config.yaml
attn_scale: 0.0884
optimizer: "adamw"
learning_rate: 0.00147
final_lr_fraction: 0.1
Each number is 128 + 32 x the weight over its row's rms, rounded and kept within 0 to 255. Layers, rows and columns count from 0. The size above them is the row's rms in percent of the matrix's.

# layer 6 attention output (transposed), 256x256, rms 0.085, rows 213-237, columns 64-127
size [102 112 105 104 106 109  97 105 103 105 103  97 112 107 101 100 109 102 107  94 113 108 103 105 110]
[[162 105 173 129 102 192 114  87 116 164  74 127 140  81 105 174 159  69 108 129 149 158 160 124 100 151 121 121 116 147 177 120 104 129 107 118 120 159 136  84 110 116 117 154 138  90 127  86 194 161 187 107 116  84 160 151 149 142 139  50 176  96 148 182]
 [177 109 144 121 114 104 127 130  94  86 153 175 153 152 141 105 130 110 103 121 133 167 108 133 135  52 124  99 137 118  90 151 121 168 141 133 132 139 157 162 145  69 141 104  79 138  91 131 107 140 118  90 137  84 152 150 155 120 146  29 122 177 114 145]
 [155 109 109 130 120 130 186 119 129 134 108 180 145  79 118 130 184 103 126 190 103 116  86  95 157 124 125 120 141 107 123 129 152  93  69 124 143 155 133 103 102 127 126 171 138 156 104  92 136 141 170 108 129 159 154 146 110 126 138 119 110 185 131 125]
 [132  96 157 137  74 128 126 159 115  98 114 142 117  74 149  99 128 122 116 106 166 111  96 148 158 148 110  98 129 168 163 107  85 124 159 105  90 165  96 116 157 107 165 103 124 115 155 127 105 106 148 141 194 155 135  57 103  90  84  93 143  81 133 126]
 [182 130 187 119 127 128  80 157 167 101 108 140 146 151 124 114 109  61 176 141 117 103 171 121  97 167  93 160 130 149 162 221 115 171 154 140  85 127  87 137 147  76 171 141 133 141 158  94 164 170 126 131 143 141 100 134 128 132 142 107 102 118 117 112]
 [114 161  72 132 130  61 153 123 106 125 172 162 123 123 184  73 112 197 107  94 123 125  95 120 131 132 112 152 121 100  88  94 102 112 148  98 174  88 164 177 102 107 132 133 157 137  95  98 117  72  97 147 156  91 146  58 151 159 149 128 117  91 156  94]
 [153 180  85 165 138 111 137 142 130 116  87 108 172 126 159 128 102 171 127  89 153 121 162 126  89 127 115 115 135 122  95 144  84 196 158 124 123 127 104 139 126 112 128 178  88  69 137 182 134 134 161 142 148 152  92 125 152 187 145 180  91  71 126 103]
 [130 190 106  89 110 166 139 102 182 107 152 177 175 123 157  96  91 145 181 156 149 127 164 128 144 144 104 138 139  99 108 157 140 100 118  66 193 164 155 106 198 120  84 118 108 174 170 168 138  93 177 130 123 150  93  75  82 132 113 140 127  68 115 117]
 [172 125 107 189  70 122 146 166 135 130 136 179 127 158 173 114  61  84 144 138 122  54 140 149 128 130 106 121  64  98 152 162 165 111 127 132 106 192 110  84 195 200 128 115 134 152 193 125  63 155 153 132 163 153  93 127 119 141 101 164 140 105 135 122]
 [ 89 114 121 124 171 111 120 129 133 142 106 160 141 136 124 167 131  92 114  93 142 126  90 129  67 100  89 138 179 182 117 103 112 153 164  95  80 115 180 116 191  80 157 136 111 161 149 100 143 135 153 127 165 147 141 142 122 119 149  84  89  99 134 141]
 [151 137 140  95 164  92 153 159 145  60 138  94 161  86  99 175  30 101 129  93 113 121 149 128  69 101  91 130 120 179 130 150 137 152 183  82 138 140 133 149 147 113 131 135 158 150 170  93 204 145 146 180 137  70 107 115 168 117 156 157 127 115 115 146]
 [145 215  69 152 165  82 184 165 122 136 150 128 129 107 163 134 152 152 107 146  88 118 114 110 116  93 108 106 161 164 107 138 153 170 127 138 110 153 106 144 122 155 133 159 132 117 121 145 116  98 144 126 139 135 122 138 156 133 123 165  65 116 128 117]
 [123  73 124 117  93 125 168 149 104 133 135 116 128 206 151 127  73 150 128 105 185 160  95 127 140  92 123 129 108 125 100  35 117 140 105 104 177  95 186 147 152 138  40  96  72  97  78 181  85 153  92 178 139 192 129  45 120 141 162 169 150 156  98 160]
 [124 123  89 110  85 116  85 124  90 147 144 150 106 100 108 111  43 156 124 162 113 139 114 134 143  87 144 121 133 143  55 123 141 111 155 118 145 200 124  99 129  50 103 129 194 137 152 111 139 190 183 150 109 110  76  84 129 131 120  82 106 136 156 128]
 [134 124  92 159 173 123 145 149 183  79 125 170  89 167 148 131 142 105 104 157 146 132 169 166 150 124 130 114 116  99  37 143  98 127  87 105 122  63 174 116 117  55 179 121 116 187 139 115 156  67 151 168 176 122 159 132  99 184 158 167 126 154 111 124]
 [144 126 170 150 118 165 137 130 122 174 143 134 117 199  98 130 129 180  97 120 127  99  75 148 124 191 129 152 163  96 134 111 132 119  79 134 116 116 170 159 133 108 120 122 101 157 125 120 135 197 113  92 135 124  83 147 160 153 138 126 190 161 132 111]
 [171 163 142 151 140 138 131 156 113 141 142 160 142 103 159 142  64 131 151 157 134  97 172 160 118 158 154 179 128 107 140 140 150 127 162 121 133 172  80 147 163 102 177 160 172  77 167 196 125 197 139 130 125 144  73 147  83 163 122 102 141  80 141 119]
 [112 149 104 157  72 111 194 148  94  96 102 122 145 161 135 140 123  96 143 152 120 166  94 137 136 182 145 120 110 153  72 102  79 139 181  84 119 109 135 135 133  63 104  91 127 135 114 139 122 155 166 135 168 174 168  74 112 161 152 154 163 127 112 123]
 [161 160 107 130 148 140 116 178  91 110 105 121 146 121 158 127  88 213 172 107 130 126  91 106 171 109 146 158 109 106 144 110 152 116 101 127 142 141  87  94 150  85  95 140  50 104 107 187  88 182 160 163 129 185 110  79  72 151 127 129 119 112 155 101]
 [138 116 153 131  87 185 147 146 161 106 119 133  84 143 133 146  52  75 110 140 170 120 106 124 159 124 111 156 125 144 155 155 144 116 158 157 137 146 151 130 200 129 142  76  93 155 126 114  96 143  85 168  90 158  86 117  75  67  62 118 167 105 144  81]
 [124 155  72 139 222  97 133 214 101 125  96 103 134 145 168 164 147 131 119 126 134 101 146 140 135 153  91  73  88 119 162  85 106 121 161  78  50 137  67 105 119 145 106 120 164 115  99 109 156 167 135 153 113 129 123 130 183  84 136 116 115  85 114 180]
 [114 126 108 165 140 145  89 103 185 154  93 109 143 201 146 131 113 148 141 169 133  91 106 111 151 163 137 175 123 104 119 143 155 157 165 181 139  75 113 179 132 162 120 147  93 100  96 130  34 124  64 128 143 153 131 183 127 106 134 173 101 141  93 139]
 [120 203  96 163  84 107  80 123 121 143 145 136 143 143 150 175 184 121  78 131 149 119 109 157 128 173  90 212  88 146 179 135 117 173 151 117 130  66 125 158  80 131 162 124 158  48 161 104 136 121 115 125 197  41 149 134  86 187 106 138  97 152 113 113]
 [107 138  94 109 112 141 111  84 143 139  89 109 157  85 162 132 100 131 111 166 111 151  84  97 151  97 152 165  97 107 158 116 114 124 118 131 110 125 113 135 120 103 125 174  61 100  81 150  71 121 138 165  94 144 101 130 137 119 117 137 101  89 104 131]
 [136 127 157 129 112 163 130 162 150 156 153 189 109 167 147 108  39 167  92 169 132 195 169 144 132 134 166 144 124  65 143 129 127 116 132  80  62 119 152  91 162  93  83  87 100 132 154 135 116 179 146 156 120 141 117 147 165 172 152 136 134 135 172 138]]
# layer 6 attention value, 256x256, rms 0.0459, rows 214-237, columns 64-127
size [109 105 103 108 115 104 106 105 111 106  97 109 107 101  97 109 106 112  95 114 108 102 103 113]
[[126 122 142  88 162  81 184 131 111 150 152  99  96 136 177 128 171 101 109  90 127  93 127 160  43 156 131 124 177 123 109 130 118 138 187 162 122 167 133 127 115 193 121 127 143 101 148 142 140 149 138 154  78 208 148 143 152 183  80 122 131 161 143 158]
 [ 97 150 130 123 119 144 126 122  50  95  99 162 124 161 169 129 153 121 107 165 123 117  78  98 112 201  83 130 118 103 128 158  57 143 138 181 119 152 148  91 167  54 122 113 124 164  87 161  59 159 139 157  98 152 146 162 126 126 110 156 158 133 146 112]
 [201 140  98 121 144 124 165 106 131 104 135 109  69  99 185 118 124 126 169 131  55  82  97 110 160  86 131 121 110 127 113  88 128  72  88  89 133 123 198 142 113 141 101 121 124 152 106 124 116 114 101  98 143 204 150  88  62 164 171  89  89 161 132 107]
 [103 111 118 137 101 134 171 144 132  88  97 132  95 135 131 128 134 159  87  85 106 169 171 162 101 143 114  66 169 187 132 148 138 136  75 147 111 150 116 136 169 137  77 176  94 109 151 103 136  83 141  74  91 101  81  79 124 161 149 144 136  91 232 145]
 [ 44 121 145 133 147 149 101 118 198 155 106 109  83 124 155 106 162 141 153 178 127 105 150 102 105 155  94 106  90 108 135 128 159 114 109  89  85 103  93 198  87 123  53  96 153 194 151 154  98 167 163 145 144 114  90 115 103 116 107 149 122 189 107 105]
 [143 135 141 126  91 117 130 139 179 156 158 142 164 153 142 129 150 163  19  80 118 108 127 101 125  70 162 133  90 123 126 142 185 188 116  64  55 167 107 125 156 115 163 121 134  97  86 151 119  76 116 115  81  98 131 111 113 124 176  92 129 118 128 104]
 [119 144 117 169 122 120 121 151 140  77  79 104 118 182 147 135 155 152  49  97 145  58 152 127 135 145 150  75 148 143 159 168 118 103  95 115 106 111 102 151 145 112 171  92  46 115 168 102 118  88 173 158 117 119 132 103 166 141 165 143  99 129 155 130]
 [170 135 117 140 118 119 142 151 102 136 117  65 110 162 119 139 169 182 115  94 131 151 149  92 153  80 115  92 112 155 145 100 110 105 111 130 182  94 147  76 166  86 119 102 184  89 167 124 148 123 127 166 123  76 187 101 176 138 193 118 128 126  92 178]
 [ 71  84 117 119 109 143 142 159 176 126 118 174 130 119 109 168 138 136 105  74  82 120 179 108 106  69 128  63  87 114 160  32 164 128 144  59  65 128 168 197  76 147 137  95 172 159 114 126 149 118 110 107 120 111 106 121 117 159  74 164 154 122 111 130]
 [157 122 171 178 145 154 121 152 151 140 195 146 122 150  67  99 122 123  98 155 132 120 113 118 162 146 132 116  80  80 128 115 168 118 136 135 130 141 136 146  67 104 124 135 132  60 119 105 170 143 133 123 154 135 112 108 114 164 123 173 114 107 217 117]
 [126 136 119 133  91 141 134 122 151 184 123 165  86 201 126  98 155 120  55 106 124  89 107  80  33 115 131 178 131 129 106 145 149 147 121  73  54 146  41 169 141 123 111 171 141 165 152 143 152  75 123 101  64  91  91 130 158  99 141 163 154 117 171 146]
 [125 113 153 149 156 145 115 123 135 155 107 113 103  58 133 159 136 122  70 173 107 123 126 122 168 109 172 160 114 160 134 126 118  83 181 137 122 138 144 141 112 151 139 104 170 118 163 167 160 179  91 173 129 148 110 143 140  86  69 128  83 182 181 103]
 [111 129 134 131 106 123 135 136  63 146 151 144  48 139  98 117 164 116 127  96 132 110  98 118 177 149 120 122  91  99 137 106  90 154 176  55 129  89 116 121 177  98 172 125 113 142 115 149 138 138  85 145 145 177 121 146 122 168  96 114 124 175 105  88]
 [120  90  88 164 115 144 109 173 139 116 148  74 131 150 104  72 176 161  89  87 155 165 143 149 109 183 165 111 127 169 174 120 119 150 143 115  95 157  85 169 126 148 154 130  87 138 125 153 216  89 132 134  59 127 110 143 160 121 138  84  96 126 151 157]
 [139 120 130 134 175 113 140 111 143 144 115 152 122 138 130 153 162 127 150 118 133 165 104 104  67 137 138 168 136 154 144 149 168 136 124 193 163 220 128 116 173 119 118  98 166  93  96  47 116 120 115  98 139 126 118 131 114 137 127 158 163 106 129 203]
 [ 93 190 116 132 105  93 132 149 127 126  68 126 135 128 163 110 129 131 120 135 116 150 117  58 118 141 193 129 142 144 107 126 150 149 106 140 154  95  92 105 194 103 102 104 119  80 187 133 112 104 130 144 124 104 219  52 221 113 179 192 111 116  90 101]
 [130 124 143 136 126 127 122 123 154 157 216 130 107 126 193 154 139 133  85  72 113  75 107  93  50 147  60  85 163  91 136 114 107 111 163 170  92 169 109 182  82 161 130  98  95 122 125 150 160 171 149 112 185 138 129 116 118 131 104  77 113 149 183 139]
 [141 135 104 173 122 128 159 134 111 159 139 153  74 156 145 140 117  90 121 174  81 112 150 113 133 168 104 177 135 164  67 143  97 132 151 129 112 112 207  80 140 152 151 129 108  73 126 142  68 197 172 140 126 117 128 127 172 124 135 120 128 148  78 100]
 [125 104 128  94 149  83 173 121 131 143 119 160  71 122  88 138 136 143 143 163 103 185 142 118 221 122  83 111 166 129 130 143 104  93 166 101 116  64 206 111 120 127  86 126 115 126 176  50 138 153 111 170 114 142 193  94 140 141 159 132  98 132  71 167]
 [152 156 160 144  64 112 169 154 165 167 173 160 135 166  60 156  80 115  81 111  89 106 116 107 124 101 138 146  96 144 132 116 171 109  96 159 138 128  73 118 126 121  96 121 118 124  66 181 163 129 117  97  85 167 118  78  87  67 145  86 128 108  88  98]
 [122 127 142  80 149 130 142 126 163 143 100 147 129 104  92 102 132 150 129 100 179 180 155 149 130 129 157 208 170 154 114 201 130 152 153 151 146 130 116  98 168 110 143 151 133 111 151 125 145 130 161 191 102 107 106  85 188  51 109 189 139 140 140  99]
 [128 109 147 101 113 112 115 100 163  92 107 131 144  77 149  78 126 120 170 138 165 122  79 112  87 103 128 102  75  85 144  86 153 142  59  58 134 109  99 112 139  79  46 135 141 121 137 120 154  87 135 109  97 154 149 106 105 111 113 114 123 115 183  98]
 [162 129 143 110 152 136 139 138 157 101 102 123 115  52 164 141 104 102 100 144 116 114 156 127 143 137 190 107 171 121 125 184  57 111 162 136 129 171 107  62 185 135 188 157 126  72 149 107 157 106 108 161  92 110 137  82 131 180  99 143 124 200 135 104]
 [135 110 121 169 100  97 157 117 172 142 149 132 108 121 115  90 160 106  68 111 127  89 121 136 115 115 181  52  86 168 145 169 115 153 147 159 175 149  88  94 140 229 175 124 104 103 149 152 155 112 127 100 132 119 134  82 147 189  83 180 152 139 172 149]]